python train.py --d_mlp=1792 --norm_place="pre" --init_std_up=0.0305 --weight_decay=0.076 --seq_len=768
Each number is 128 + 32 x the weight over its row's rms, rounded and kept within 0 to 255. Layers, rows and columns count from 0. The size above them is the row's rms in percent of the matrix's.

# layer 5 MLP down (transposed), 1792x448, rms 0.0974, rows 828-858, columns 0-111
size [ 91 104 107  99  98 100  98 101 103 103 104  95  95  95 102 100 103 114 100  98  93  98  95 100  97 104 103 102 103 102  98]
[[201  96 103 169 138 134 148  87 121 101  73 162 134 127 108 131 137 136 119 180 155 181 140  90 117  75  65 122  80 142  96  82 178 109 116 129 107 114 149 135 112 205  58 123 188 134  74 122 163  87 157 129 130 170 131  99 153 107  76 179 137  96 138 168 160  91 134 130  93 147 169 100 118 133 151  85 136 174  66 138 155 120 131 108 135 143  89 109 184  51 104 110  36  83 115 140 136  71 103  64 164 120 143 129 112  46 131 103 150 109 111 147]
 [145 160 135  99 120 159 104 172  99 140 120  85 130 125 182 157 135 155 152 180  83 111 139 148 104  85 134 167 169 125  83 105 133 116 108 137 165 139  85 192  98 189 151 116 132 117  75 200 140  99 149 141 166 142  93  84 115  98 174 177 132  34  53 138 122 158 119 100  98 147 123 149 110  95 173 179 106 124 192 101 137 112 194 101 152 124 115 105 107 141 105 167 186 138 142  95  90 126 116 144 132 100 181 111  74 140 104 123 135 167 154 132]
 [128 103 106 133 162 107 160 118  74 114 164 159 144 182 159  81 156 144  63 149 105 146  22 112 169 129 143 128 121 104 101 147 206 172 117  99  71 127 125 154 126 108 122 166  99 137 147 138 113 140 123 105  93  37 128 119 171 131 137 124 102 130  77 106 165 187 144 103  89 160 191  99 120 161  95  75 154 100  69  74  98  56 173 187 169  99 161 127 108 104 112 152 110 108 145 100 152 156  77  84 104 100 127 137 169 126  90 170  84 135 151 179]
 [141 139 108 130 101 114 134  96 105 103 180 109 104 139  51 118 105 132 147  94 160 110 154 196 160 142 140 123  93  59 187  67 139  92 141 103  97 104 145 111 137 128 103 115 130 162 131 127 136 114 160 101  91 115 119  78 137 123 124 149 156 212 168 148 157  79 109 111  88 144 136 173 131 100  63  95 173 129 110  74 140 117 186 181 113 124 154 159  92 116 129 118  85 128 101 142 111 149 195 114 175 142 124 155 108 117  79 182  82 173 132 109]
 [164 169 175 120  96 132  94 104 155 157 141 115 162 118 147 142 139  78  82  76 104 147 106 112 181  87  75 196  71  82 143  79 201 161 136 124  78 119  88 148 107 116  75 187 171 117 181 117 148 103 131 134 106 103 127 178 134  76 128 148 174 168 157 124 136 185  80 113 119 126 130  87 131 140 144 188 157 125 146  98  89 106 107  89 138  81 127 134 135 144 100 135 116 151  80 100 165 163  96 156 116 157  93 164 162  92 135 168 144 106 129 149]
 [171  72 170 179 159 163 142 136 164 143 112 160 151 113 164 149 121 110 122 171  89  91 117 136 114 148 156  86 130 171 118 167 142 105 155  95 104 136  72 138 132 132 155 116 121 132 182 122 110 125 115  97 107 144 115 107 149 120  76 138 135 123 150 162 111 106  54 136 144  71 170 160  74 147 105 146  88 140 115  96 138  91  94  90 157 149 116 145  94 115 156 147 153 183  97 162  79 114 132 105  94  97 141 106 155  87 114  98 143 117 124 145]
 [118 157 143  75 132 107 142 140  80  64 208  69  93 177 128 162 191 107 167 106  92 141 131 117 102 122  74  86 113 152 128 166 152 109 101 122 141 123 115 105 144  98 165 153 129  85 174 131 110 160 187  71  85 136 133 109 123 122 166 157 117  81  58  96 134 151 107 132  97 122 165 122 103 142 114  83 115 140 202  89  83 143  98 103 149  89 105 155 142  90 118 104 196 120 105  79 176 104 130 150  88 130 152 174 127  82 159 162 143 157 155 126]
 [131 156 128 110 153 140 129 140 178 181  78 145 130 138 142 166 117 210 146 154 188 138 126 112 137 125 203 141 125  96 121 164 133 117 163  84  99 122 114  59  90 104 141 117 129 160 124 144 122 134 155  84  87 202 115 149 119 134 130  81 137 154  94 139 128  84  90 181 158 161 101  77 104 139 139 118 110  76 135  93 102 123 130 159 173  99 110 135 110 119 128 115 126 154 183 126 131 100 122 101 134 151 160 107 141 177 133  93 168  96 114 179]
 [141  79 160 119 143 181 112  64 125 129 107 149 142 110  88 149 114 104 111 104 108 144 151 176  50 121 149 126 104  97 141 152 233 115 133  59 134  40 128  87 138 119 130 136 181 128  65 134  65 148  93 148 154 135 178 120 146 176 142 169 139  87 111 116 109 135 114 108 126 170 144 135 116 114 145 122 169 131 108 115  77 137 115 178  96 127 112 134  90 118  94 122 128 127 112  96 159 108 155 128 149  83  77 103  86 171 122  98 105 105  98  90]
 [109 152 144  89  92 155  94 128  94 121 118 105 133 131 162  97 101 131  87 103 185 125  99 158 106 136 122 124 114  26 163 154 132 129  93  64 104 152 139  75 116 116 138 166 103 126 130 117 117  98 120 150 137  76 121 138 127 171 111 208 131 146  83 147 144  73  66 166 126 142 152  94 122 107 181 136  74 140 144 151 161 143 139 119 149  99  93 101 152 150  83 149 107 110 109 106 128  93  78 183 133 182 112 141 127 143 148 133 160 167 131 128]
 [ 97 151 129 114  95 160  83 129  98 120 111 100  38  97 117 106 121 145 131 117  85 166 102 116 135 109 137 148 105 115 157 133 155  93 145 119 127 153 119 119 123 150 138 121 120 165 158 133 156 105  96  88 124  85  80 135 193 125 164 173 176  72  92 108 130 181 130 109 147 140 105 103 174 138 170 144 128  74 128 159 120  81  79 217  94  67 134 122 111 179 156 125  95  75  98 121 156  85 139 142 116 108  92 142 183 115 144 111 186 194 106 154]
 [142 115 141 128  70  74  44 113 113 136 111 132 109 102 109 194 135 144 200 104 150 181 140 136 149  85 145  91  96 144 181 126 113 160 179 150  94 120 111 190 114 140 106  94 144 105  65 104  53  81 105 210 104 142 113  90 118  72 132 107 119 144 152 148  90 167 172 127 117 123  88 141 131 137 122 103 186 142  90 164 135 139 136 124 111 154 156 111 132 155 161 188 133 129 113 117 173 122 121 138 130 113 149 111  72  91 133 124 135  64 156 113]
 [172  79 151  70 116 108 129 159 170 156 102 188 118  96 136 170 144 106 150 103 179 136 182 121 143 141 141 161 154 133  85 129 101 105 137 100 124  87 127 118 165 137  89  96  97 133 189 103 140 153 120 145 134 134  93 116 122 158  91 129 116  88 115 155 102 169 124 172 139 146 111 115 151 145 129 127 161 149 150 150  78 110  95  72 140 135 146 105 112 121 136 136 171 139 140 170 193 107 116 142 171 147  92 124  98 116 136 119 179 112  63 187]
 [120 136 140 114 179  78 167 130  86 107 150 175  55 148 155  77 175 213  85 186  70  40 113 181  80 110 172 135 104 171 109 113 106  53 152 199 101 145 130 118 139 143 138 134 174  86 170 139 113 186 131  84  71  91 129 143  79  78 117 114 100  95 117 100  96 105 102 138 133 161 123 111  76 148  86 121 151 103 139 147 113 189 103 114 153 143 145 109 147 150 147 166 106 138 175 120 170 147 105 119 153 154 152  69 158 138 119  93 154 139 183 139]
 [149  97 118 166 143 118 139 107  96 126 148 109 118 180 152  90 138 138 140  60 143 141 162 123 164 138 149 145 169 159 127 120  85 105  94 169 197 119 128 126 108  63 106 179 156 121 107 133 141 129 156 158 140 108 197 149 151 139 141 102 118 147 150 106 133  75 149 176 116 164 137  93 120 102 134  98 101 122 126 122 126 192 169 147 103  78 127 119 131 141 185 116 156 112 150 129 133 144  99 142 112 140  94 111 136 158  66  88 154 165  57 100]
 [118 107 131  64  73 114 132 167 129 161 138 149 188 156 148 124 104 139  92 145 134 197 110 149  97 135  76 170  51 104  84 116  90 117 143 105  79  79 105 155 163 134 116 124 199 177 115 143 163 183 135 106  85 149 104  80 165 106 118 108 194 175 136  69  98  81 143 107 128 145 142 129 153 128 123 119 185 107 182 140 139  69 143 144  32  89  75 152 105 159  92 160  94 153 169 129 160 104 113 113 124 149 134 112 101 129 106 118  92 148  82 107]
 [205 127 150 191 137 158 154  85 104 140 143  89  75  69 111  97 124 189  94 114 135 113  95 126 121  96 126  66  25 144  86  90 158  91 130 134 120 112 129 132 162 112 121 160 143 151 108 127 118 117 194 178 139 159  83 120 160  89 107  91  79 120 152 129 155 119 146 114 130 143  65 103 126 164  46  77  99  55 100 107 107 131 122 132 131 180 119 111 147  77 101 154 155 143 179 168 100 113  84 163  87 199 105 110  95 128  94 107 152  80 134 150]
 [117 110 138 159 103  91 101 118 112 168 133  76  58 108 127 138 109 191 100 120 110 179 136 127  93 128 156 206 167  91 143 147 163  78 122 147 140 131 167 173  82 124 168 189 137 172 127 130 143 114 134 145  80 120 130 120 164 103 112 121 116  93 168 147 102 128 159 136 144  95 177 181 105  61 182  65 153 168 158 122 104 137 182 108 151 102  61 106 114 106 150 141 116 126  81 129  61 126  81 100 210 122  96 146 123  57 148 162 134  99  99 126]
 [158  69 117 150 185 149 144  92 131 126  62 157 116 162 115 127 129  88 159 176 137 142  95 106 152 118  73 149 151 134 116 108 135  86 103 143 103 145 131 134 134 146  84 142  53 159 159 100  75 139 161 143 121  79 103 143 144 105 137 141 125 130 149  58 187 165 193  98 138 104 142  91  85 145 111 126  69  91  90  81 156 153 121 122 194 123 103 133 126  84 140 103 100 112  92 120 174  58 103 111 123 164  72 135  92 145 135 131 145 145 161 130]
 [ 96 107 130  99 113  98 147  84 146 161  94 178  82 151 196 123 115 117 106 121 124 207 107 128 147 115 107 147 182 164  98  99 133 110 132 153 140  89 127 111 117 129 117 196  59  79 137  75 179 128 190 166  55  75 101 119  53 159  73  74 140  94 108 153 122 126 148 181 159 132 133  81 141 101  92 107 146 154 143 149 111 143 169 184  92 145 199  76 185  64 101 162 120 102  90 162 124 130 124 150 158 112 192 121 116 177 111 137  97 141  91 122]
 [159 113 114 127 146 183 107 100 170  95 104 124 114 115 117 139  95 152  90 133 160 157 137 103 145  97  79 218 102  95  80 140 198  54 104 118  92 120 128 147 117 113 141 156 137 114 179 183 132  98 139  81 138 124 108 105 112  99  70 136 143  93 112 154 119 144 122 144 160  98 140 120 131 117 124 123 164  87  70  62  84  71 127 154 141  80 139 117 127 104 110 100 139 167 124  87  82 159 171 119 126 137 114 117 105 119 164 112 121 146 143 152]
 [189  91 146 126 108 168 126 113  80 143 118 136 114 107 132  94 108 128 126 162 177 174 174 121 166 113 131  98 152 105 156 113  87 135  96 134 127 146 140  67 135  47 186 155 135 156 157 117 157  87 120 167 165 158 103 151 114 159 158 155 115 149 147 127  55 143  94 152  73  84 170 114 125 106 148 130 151 136 131 120 117 130 212  99 121 111  78 161 120 114 160 162  96 129 148  99  88  69 143 156 108 157 124  80 109 142  51 134 126 126 130 130]
 [ 88 148 120 125 165  66 102 145 105 195 148 155 146  74  71 162 191 109 175 113 114 135 138 145  99 122 139 118 107 117  97 157 107 101 117 161 169 156 146  40 108 175 144  57  73 113 164 131 157  51 132 166 107 120 122 171 126  92 105 120 166 179 147 155 158 214 151 126 143 135  84 146 129 114 105 177 145  54 106 128 154 114 101 100 143  93 195 112 144 118 123 126 161 176 141 127 150  92  93 116 157 114 130 127 155 153 133 148 136 115 128 124]
 [129 114 104 144 125 119 147  95 134 124 158 209 118 161 140 138 145 159  70 137 134 165 151 127 162 100 149  91 145 155 142  90  85  97 133 114  92  97  93 135 120 123  90 136 129 143 177 148  74 195  89 147 174 159 129 151 156 135 201 115 159 157 150 165  95 135 178 120  92  90  72  86 116 125 160 150 168 163 126 140 121 153 142 143 193 153 179 154 158 122  71 106  85  96 116 109  73  85 135 101  88 143 140 132 122 135 175  94  90 153 102 142]
 [144 125 108 107  80 155 143 126 115 147 127 156 107 112 134 116 112 156 115 127 150 120  72 129 109 138 104 169 147  95 105  88 139 150 135 179  96 120  65 110 159 160  85 124 144  85 105  97  86 117 123 132 151  67 126  86 135  91 132 124 152 157 129 149 139 134  99 113 122 169 138 125 117 160 146  71  97 146  89  58 100 165 164 129 123 175 109 103 113 107 110 143 147 155  95  94 149  95 118 109 155 132 172 126 108 128 146 160 139 159 129 166]
 [139 143 113 101 145  73  97 113  78 136 133 114 169 176  20 178 146 141 147 104  53 147  95  87 129 105 145 116 156  66 101 145  92  83  98 182 112 117 190 101 135  90 145 143 100 113 157 196 151 138  97 128 147 112  61  86 100  90 153 143 103  79 136  85  77 169 124  96 124 178 131 133 157 117 163 105 127 133 166 124 113 106 158  89 100 110 153  45 113 103 109  81 193  68 147  82 117 172 137 119 129 200 133 103 111 117  89 183 127 146 138 141]
 [172 147  94 121 191 130 118 118  71 148  91 168 146 126  96 158 116 149 139 118 142 135 103 102 148 128 124 108 158  86 135 111 191 125  78 111 112 195 128 106 118 149 137  79 144 135 164 201 126 102 168 182 170 168 107  86 118 118 120 153 146 134 180 150 138 111 108 132 132 165 158 165 125 138  54 162 183 113  97 172  91 111 144 148 147 109  82 105 176 165 180 134 177 126 158 122 163 176 215 177 148 172 145 155 111  83 125 121 168  66 144 116]
 [104  91 145 160 125 139 143 150 124 155 112 102 154 128 133 126 119 113 176 142 159 155 138 166 120 113 146 119  96 119  59  95 121  87 138 125 170 128  54  94 177 155 168 147 131 123  96 152 165 145 124  78 150 112 199 173 113 161 120 143  97 113 125 142 114 108 119 186 168 132 157  93 122 124  90 178 155 102 103 149 125 141 128  82 118 168 161 139 162 146 150 125 129 146 128 153 131 152 123 102  80 141 107 114 103 146 116 129 101 174 142 151]
 [184 152 154 152 136  94  93 141 140 149 117 128 146 121 146  71 131 116  77 121 108 140  96 134 106 161 128 170 200 158 131 106 167  65 161  96  74 140 177 124 165 158 152 165 143 161 119  60 177 110  62 144 172 107 148 100  76 168 157  22 123 173 143 142 113 144 143 140 118  78 145 127 176 111 119 131 127 213 169 163 147 122 142 104  89 131  71 151 122  85 193 173  88 150 112 161 126 120 106  97  97 141 100  86 130 146 105 160 144 156 104 141]
 [131 163  86  83  90 176 122  88  96 161 140 148  95 148 118 129 110 126 175 130 192  84  92 140  72  79  83 133 131  37 136  92 111 113 102 149  53  84 134 202 148  75 158 153  76 115 157 139 131 146  68 114 137 144 148 119 128  84  90 129 111 170 102 160 156  83 129 150 137 166 188 125 114 131 171  71  29 125 141 156 148 119 128 140 121 131 135 131 115 122 122  77 101 144  95 186 102 111 133 145 128 150 119 128 113 114  77 131 119 156 105  79]
 [161 154 123 134 101 114  76 124 123  67 147 160 152 140 160  93  85  47 199 140 137 134  89 100 122 117 180  87 130 147 129  67 115  75 155 151 130 119 170 117 116 130 103 168  87 133 154 132 144 137 144 117 150 176 138 117 122 145 171 112 122 103 162 139 121 103  63 106 176 145 116 100 127 122 183 145 155 145 107 113 155 124 105 145  73 127  70 117 122 125 149 130 146 158 157 129 122 136 200 120 141 147 106 115 105  91  82 145 100 155 159 149]]
# layer 5 MLP up, 1792x448, rms 0.1, rows 829-859, columns 0-111
size [ 98 105 102  97  98 108 102 101 108 102  92  96 103 121 102 101 128 114  96  96  92  96  97  96 105  99  90 104 102  88  88]
[[ 74 113 142  97 161 138 119 127 123 138 100 124 102 126 140  95 113 101 128 141  68 140 151  99 139 144 134 144 137 164 154 142 104 118  57 101 122 120 116 126  69 122 180 103 151 105 114 118 149 101 160 149 157 137 127 112  95 104  80  81 118 109  84  56  97  80 156 166 110 158 148 106 156 131 138 115 100 146 152 146 128 142  64 153 151 170  82 144  93 168 119 156 122 175  92 121 126 222 155 150 100 128 138 113  98 122 161  36 112  97 139 103]
 [ 92  93 104 167 137 126 178  77 103 129 118 168 152 169 111 118 196  82 158 148 104 111 142 107 159 108 156 118 132 205 132 150 153 131 128 128 140  81 228 123 103 136 105 163  73 124 107 111 126 107 124 143 160  95  87 174 143  71 139  84 109 121 112 121 117 133 135 100 157 125 160 101 145 170 160 139 175 101 175 100  98 104 191 102 114 147 160 155  94 113 107 179 138  90 110 139  89 170 133  49  75 164 123 150 123 192  79 134 100 116 129 154]
 [132 194 154  79 142 138 168 158 156 157 113 118 113  85 154 192 100  99  85 163 182 143 145 171 139 153 135 119  80 167 139  79 100 117 136 131 115 160 141 124 139 140 130  78 132  99 139 137  87 124 136 132  85 228  87 134 179  78  89 166 178 119  95 127 163  92  86 107 131 142 160 104 152 140 112 117  96 136 137 135 140  92 160   7  89 109 155 124  85 122 155 139 105  85  91 141  72  71 141 153 126 137 132 118  97 175  45 158 131 119 134 144]
 [115  81 140 135 116 140 151 145 127 135 136 149 122 106 132 125 176 147 152 105 120 126 193 124 145 111 135 118 135  67 192 101 142 161 175 165  94 145 117 144 141 107 178 124 151  80 155 150  91 120 145 134 103 115 179 152 155 137 123 132  76 115 113  92  67 125  99 116  89  48 145 108 108 133 114 137 113 140 139 107  87 153  73 143 108 182 122 134 136 103 127 125 110 135 173 110 190 116 147 123 113 127 150  76 115 142 162 109 110 124 180 160]
 [130 121 116 152  94 118 167 136 154 139 140 176 156 149 119  89 169 152 125 168 119 130 109 146 117  83 144 177 101 174 183 130 144 106 142 130  68 188 174 155 114  79 138 117 194  69 138 108 153 158 112 149  74 110 118 130 124  94  81 150 101 113 120  70 179 154 145 109  89 140  78 107 201 166  91 117 161  77 110 144  90 138 153 162 160 146 182 141 128 143 111 152 115 199  59 167  96 113 188 165 109 155 143 107 162 102 167 162 141  90 108 114]
 [139 107 149 117 145 143 170 160 113 152 107 131 183  81  82 115 144 128 104 125  80 155  80 128 108 132 146 129 121 154 124  72 161 137 128  63 157  92 207 123 153 211  83  79 149 205 166 165 156 137 156 122 186  93 171 155 159 112 133 144  94  86 125 138 133 115 138 146 121  99 151 129 119 104 128 168 114 131  55 180 140 140 162 122 144 159 186 164 121 179 107 135 145 123 129 134 148 130 147 158  94 157 178  99 130 129 149 125 181  78 124 111]
 [149 117 138 144 126  96  78 161 166 116 122 158 128  95 106  56 159 136 151 131 127 113  98 153 143 110 136 153 142 146  91  86 151  93 112 172 106 109 102 136  86 125 160 102 135 156 110 119  84 102 157 137 146 175 110 130  89 112 133 100 112 112 161 115 130  99 103 209  93 152 110 109 125 162 127 181  91 120  59 118 110 106 126  78 111 216 138  79 133 147 120 139 142 114 105 116 130 218 140  88  88 147 150 147 132 115 129 124 149 128 130 122]
 [158 151 156 173 128 166 131 137 132  97 155  84 119  86 106 144  86 126 144 120 131 154 191  70  69 121 155  74 140 130 165 125 104 107 133  86 158  91  49 154 133  96 162 128 140 101 108 115 123 166 148  59 145 114 157 114  55 133 157 164 149 127 122  76 142  92  96 113 129 126  86  80 140 138 158 153 113 157 159 114 124 145  55 119 102 155 142 176 162  95 126 113 124 121 128 168 147 103 153  95 161 166  88  89  93 133 104 167 107 103  84 105]
 [157 127 154 125 146 161 189 143 107 171 134 110 116 145 127 163 174 110 145 115  93  85  67  62 178 113 123 141  84 133 123 123 163 122  96  53 105 160 161 191  77 103 162 125 103 100 131 100 197 144  91  41 134  98 112 130 136 140 127  93 197 181 157 128 168 149 158 135 128 152 115 126 153 134 116  77 111 173 163 181 141 139 160  91  71 147 190 112  67  83 132 142 112 121 142  44 125 140 108 127 130 135 112  98 213 135 105 188 197 133 117 104]
 [103 111 136 130 172 174  87 194 111  85 139  69 103 119  99 143 178 143 183 132 125 177 127 150 108 141 137 168 119 139 106 149 145 119 136 137  83 122 167 110  92 137 152 129  73 138 163 110 102 170 136 147  92 155 116 142 145 105 142 131  71 145 135  96 161 153 142 128 122  97 157 142 159 238 121  69  89  74 130 151 192 161 136  85 143 156 126 157 160 186 136 105 125 182 137 127 107  88 108 159 124 119 175 174 134 141 152 113 146 170  73  74]
 [ 99 154 120 170 147 114 184 172 112 182 105 158 152 145 126 154 134  88 129 125 133 154 149 132 127 150 141 144 104 167  79 146 129 132  97  95  84 132 186 114 187 135  72  97  77 101 116  84 166  73  90 126 133  76  57 128  63 120 187 143 173 144  83  86  76 158 154 138 100 128 105 133 152 122 109 119 155 138 126 118 167  99 112  69 123  94 134  89 101 104 134 122 136 160 111 112  86 117 105 123 115 106  90 141 110 110  63  47 117 106 138 127]
 [ 70  62 128  98 222 107 122 106 101 219 115  86 149 152 127 109 213 142 219  91  90 150 157 124 187  97 113 181 150 114  83 132 143 127 114 129 124 133 107 100 125 130 157 123 163 124 137 134 124 101 100 127  87 140 131 129 129  93 120 127 118 130 105 141 145 120 138 184 172 142 151 114 101 153 157 156 191 108 122 154 157  80  90 139 113 123 141  61  91 119 116  96 148 222 129 172 126 193 125 109 145 151 127 142 131 136 116  79 127  98 117 135]
 [144  66 118 112 175 119 141 149 106 153 128 162  97 152 123 163 105 147 149 216  83 120  74  50 145 213 155 146 136 133 140 128  89 164  96 137  89  70 111 144  81 129 129 156 154 157 133  91 100 128 130  76 148 111 128 199 125 163 123  93 147 144 155  95  59 160 103 105  98 146 192 107  78 138 144 186  86  56 166  89  55 152 105  79 127  90 104 109 157 158 147 128 102 130 139 124 118  89  97 158 129 173 123  89 117 130 127 113 116 130 117 118]
 [128 107 121 146 105 131 117 125 114 213 141 162 178 160 147 144  94 157 147 118  89 146 106 143 153 128 166  98  63 138 107 163 128 111 168 141 130 113 139 126 121 101 118 117 147  99 121 105 143  88  38 127 100 133  83 201 131 104 149 105 158 167 162 202 104 133 128 159  99  84  99 127 152 141 116  95  86 159 174 130 138 133 123 157 159 136  48 142 157 119 128  91 160 102 142 167 108 173 156  71 139  84 104 150 106 155 162 136  92  76 175 170]
 [125 110 153 143 142 146 169  99 121  97  83 176 163  80 144 105 143 159 124 156 156  77 105 153 188 148  79  91 123 132  99 126 122  74 156 147 126 123 137 171 149 129 200 103 140 103 168 151 118 184 109 171 171 125 166 103 201 150  94  88  83 146 111 168 154 140  89 138 125 121  96 111 196 149  90 151 141 139 159 104 119 115 115  99 108 110 137  94 129 220 105 158 112 166 140  97 159 143  86  84 114 134 117 119  93  72 139 139 136 151 103 157]
 [169 118 144  94  99 116  40 140  92  98  73  64 107 105  90 193 173 157 144 105 116 120 137  88 150 101  99 165 157 171 137 165  82 160 134 178 140 163 129 151  85 105 102 156 140 171  98 131 112 105 154 148 164 155 161 161 120 157 126 104 122 138 119 139 165 147 183 136 158  64 148 110 132 123 132 134 141 120 142 148 154  93  70  65 141 117 100 179 186 127 169 198 180 155 121 170 120 156 169  56 151 163 123 181  83  89 134 110 145  58 200 127]
 [119 111  67 122 174 103  96 106 116 101 125 119  69 111 127  71 100 116 114 116 108 118 134 140 101 127 159 176 155 169 136 149 171 113 127 124 108  93 116 124 131  93 146 101  97 137 147 153 160 145 145 152 104 137 146 130 144 156 104 191 121  98 104 126 116 135 155 150  65  30 156 170 100  99 163  58 107 127 117 104 136 144 119 135  85  65 109 106 157  77 111 142 142 147 132 145  98 156 156 106 148 108  65 157  68 151 140 138 131 101 125 125]
 [ 69  82  87  92  70 185 160 134 179 137 145 172 108 130 132 126 131 208 106 158 154 114  98 151 101 120  56 175 134 164 148 122  92 128  60  73 132 129 111 128  60  79 136 130 145 109 123 109 122 112 147 109  91 138 141 169 124  78 131 130 163 139 127 120 159 149  72  68 140 136 113 109 123 154 101  73 105 106 139  57 147  83 138 130 208 123 164 193 157  97 135 125 179 168 136 100 102 157  96 131 126  76 104 122 148 115 122 132 131 121 114 122]
 [142 129 124 133 108 113 112 171  70 167 144  84 115 160 123 142 131 130 139 174  82  74 108 105 120 130 109 113 133 160 155 114 101 133 159 162 148  90 121 112 104 160  94 161  33 168  80 102 129 132  93 128 105 126 171 160 124 123 106 155 133 152 100 112 162 176 173 120 179 140 181 141 111 137 129 126 150 118 166  87 120 116 117 142 132 138 138 133 141 112 118 174 121  78 111 107  29 132 153 178 160 141 183  69 147 178 106 138 132  91 135 151]
 [139 147  84 109  69  93  58 156 128 157 137 121 147 139  92 126 121 146 131 115 115 157 121 130 134  81 112 168 142 189 125 134 169 134 138  97 158 173 149  94 103 206  65 157 158 135 133 113 172 121 130 132 131 128 171 194 175 166 124 119  87 115 130 148  58 118 135  95 143  90 148 164 104 113 127 123  76 152 131 118 164  76 137 146 152 157 129 160 124 145 127 102 116 182 106 161  77 154  99 158 162 146  72 131  99  59 196 130 104  97  87 120]
 [110 107 174 108 124 127 181 101 111 108 104  90 100 140 115 120 103 112 158 101 142 110  94 148 119 120 101 154 138 156 131 102 168 108 137 132 129 115  92 129 113  71 159 178 169 101 177  68 185 138 128 178 152 144  93 144 192 116  70  98 159 109 146 117 176 138 123 122  92 114  78 156 126 140 150 124 143 159 115 128  59 148 100 109 109 175  75 140 112 125 124 156  47 148 169 167 151 142 175  96 129 113 124 145 116 121 111 129 105 115  73 156]
 [ 80 128  95  85 177 110 140  83 125 122  97  98 109 188 130 109 138 155 116  83 123 154  94 155  71 135  95 120 120 110 186 140 136 135 168 173 160 143 174 125 147 103 139  86 147 123 117  96  95 131 110 117 143 187 115 112 151 169 153 150 114 127  96 155 124 137 171 127 103 136 161  77 127 113 134 130  78 172 167 193 162 122 113  95  96  92 102  46 116 120 156 143 113 121  64 134 103 120 167 144 151 185 115 150 131  67 129  84 125  75  80 159]
 [ 96 101 151 171 107 119 133 115 137 140 176 116 133 145 144  77 121 113  92 120 124  98 126 138 158 156  83 153  89  92 127 114 100  95 118 131 165 168  92 149  93  79 145 131 142 152 204 127 112  98 164 141 148 158 119 149  91 129 109 163  80 127  99 191 159 131 201 154 184 109 183 139 150  70 131 106 181  67 143 190 144 120 117 104 157 112 118 151 135  96 126 152 136  80  89 109  87 138 149 178 117 163 112 150 113 144 118 104 178  96 118 104]
 [124 126 122  82 148  84 150  92  77 163 111 125 126 159 100 128  75 175  77 127  69 181 109 122 148  76  98 134 135 169 175  98 138 109 156 138 118 100 110 119 139  71 162 140 138  64 129 137 134 135 151 116  83  72 157 131  81 147  74 119 167 150 111 145 114 176 142  85 141 118 106  74 146 129 112 183  95 112 115 122  70  83 126 150  74 159 174  92  97 119 145 123  76 127  68 142 130 110  84 126 197 139 149 139  67 113 107  92 138 169  80 137]
 [148 156 128 168 113 180 169  81  84 154  86 180 107 177 130 113 136 172 177 142  97 102  85 107 115 159 136 153  70 125 150 120  91 114 174 102 121 153 111 118  84  66  98 113 139  86  99 170 168 107 104 172 162 181  84 103 105 159 117 156 146 130 115  94 100 162 135 111 118 153 187 106 156 172 127 150 142 159 126 105 118 112 137  92  65 133 111  80 165  78 120 116 150 149 102 101 133 159 178 144 198 128 124 179 100 171 181  71 124 181 149  85]
 [ 87 190 131 149 114 110 167 136 144 111 128 113  98 120  73 117 101 151 115 137 108 125  81 134 105 139  83 105 181 149 131  77 153 100 145 108 126  90 114 101 143 142 113 138 124 131 144  95 119 141 143 130  99 100  94 156  98 165 152 173 140 155  76 128 184  82 123 182 119 120 167 119 163 113 151 112 174  89 156 130 155 143 102 183 112  97 110 149 162 121 143  87 104  90 142 170 131 129 111 158 124  90 133 138 132  31 119 126 111 123 131 161]
 [152 120 156 137 135 105 106 129 169 155  92 128 111 114 121 102 119 145 145 147  74 106 120 127 111 189 142  89 102 137 163 114 152 186 120 139 130 138  57 141 127 113 141 109  98 113 156 123 155 128 100 116  93 148 157 141 123 172 152 219  82 162 124 119 167 133 176  86 126 140  83 176 137 151 131 121  88 135 111 105 165 163 113 156 171 127 236  74 109 169  86 103  78 142 108 112 120 133  95 161 171 121 106 149 162 109 100 132  97 153  87 100]
 [ 90  94 124 121 146  73  75  97 139 129 101 142 174 174 150 124 143 114 143  98 106 177 116 156 115 101 113 141 152  76 137 121 110 172 155 142  81 125 146 149 118 131 146 129 148 104  67  80 149 105 113 146 148 134 139 137 195  86 144 126  68 143  98 124 102 127 112 121 147 123 170 117  94 117  89 121 134 129 116 150 133 151 129 167 128 169 109 151 127 123 108 102 176 182 156  99 174 111  45 152 159 170 121 132 170 141 136 138 120 149 123 126]
 [158  53  97 154 103 118 107 140 193 136 124 145 108 172 171 135 142 149 111 120 150 144 106 158 116  85 124 110  85 157 142 133 107  92 151 159  77 142 111 106 139 107  77 108 140 138 201 103 111 116 135 125 128 104 111 118 140 122  90 125 107 200 108 124 136  75 104 107 151 104 108 154 104 148 163 160 113 153 150 119  66 210 110 163 117 102 100 100 174 133 133 126 112 147 100 132 156  88  73 120 182 148 180 119 177 161 132 106 110 163  91 152]
 [135 128 102  96 157 105 196 129  76 181 155 117 214  89 136 117 140 147 136 103 144 142 173 143 120  70 166 168  61 146 145 105 112 112 168 103 112 116  93 161 128 137 130  56 104 134 171 136 205 190 167 119 150 164 150 215 125 114 120 101 116 136  84 143 115 116 144 120 157  96  92 142 110 106 202 157 143 121 136 106 134  82  91 137  90 154 153  86 206 135 134  88 138 155 151 123 148 146 184 131  91 100 113 165 170 116 195 134 142 181 177 126]
 [160 118 197  77 101  77 127  87 183 103 141 111 138 143 127 177 136 111 188 123  91 165 154 128 166  70 103  62 113 149  65  86 103 154 125 128 159 146 162  45 120 120 152 115 113 120 110 171 157  68 140 160  98 152 236 171 115 161 158 108 145 104  74 173 125 145 116 109 175 150 150  84 130  93 183 167 111 140 132 160  99 168 113 130 149 151 137 111 134 152 191 127 198 116 158 126 115 179 128 149 159 143 151 173  97 119 110 155 144 144 105 185]]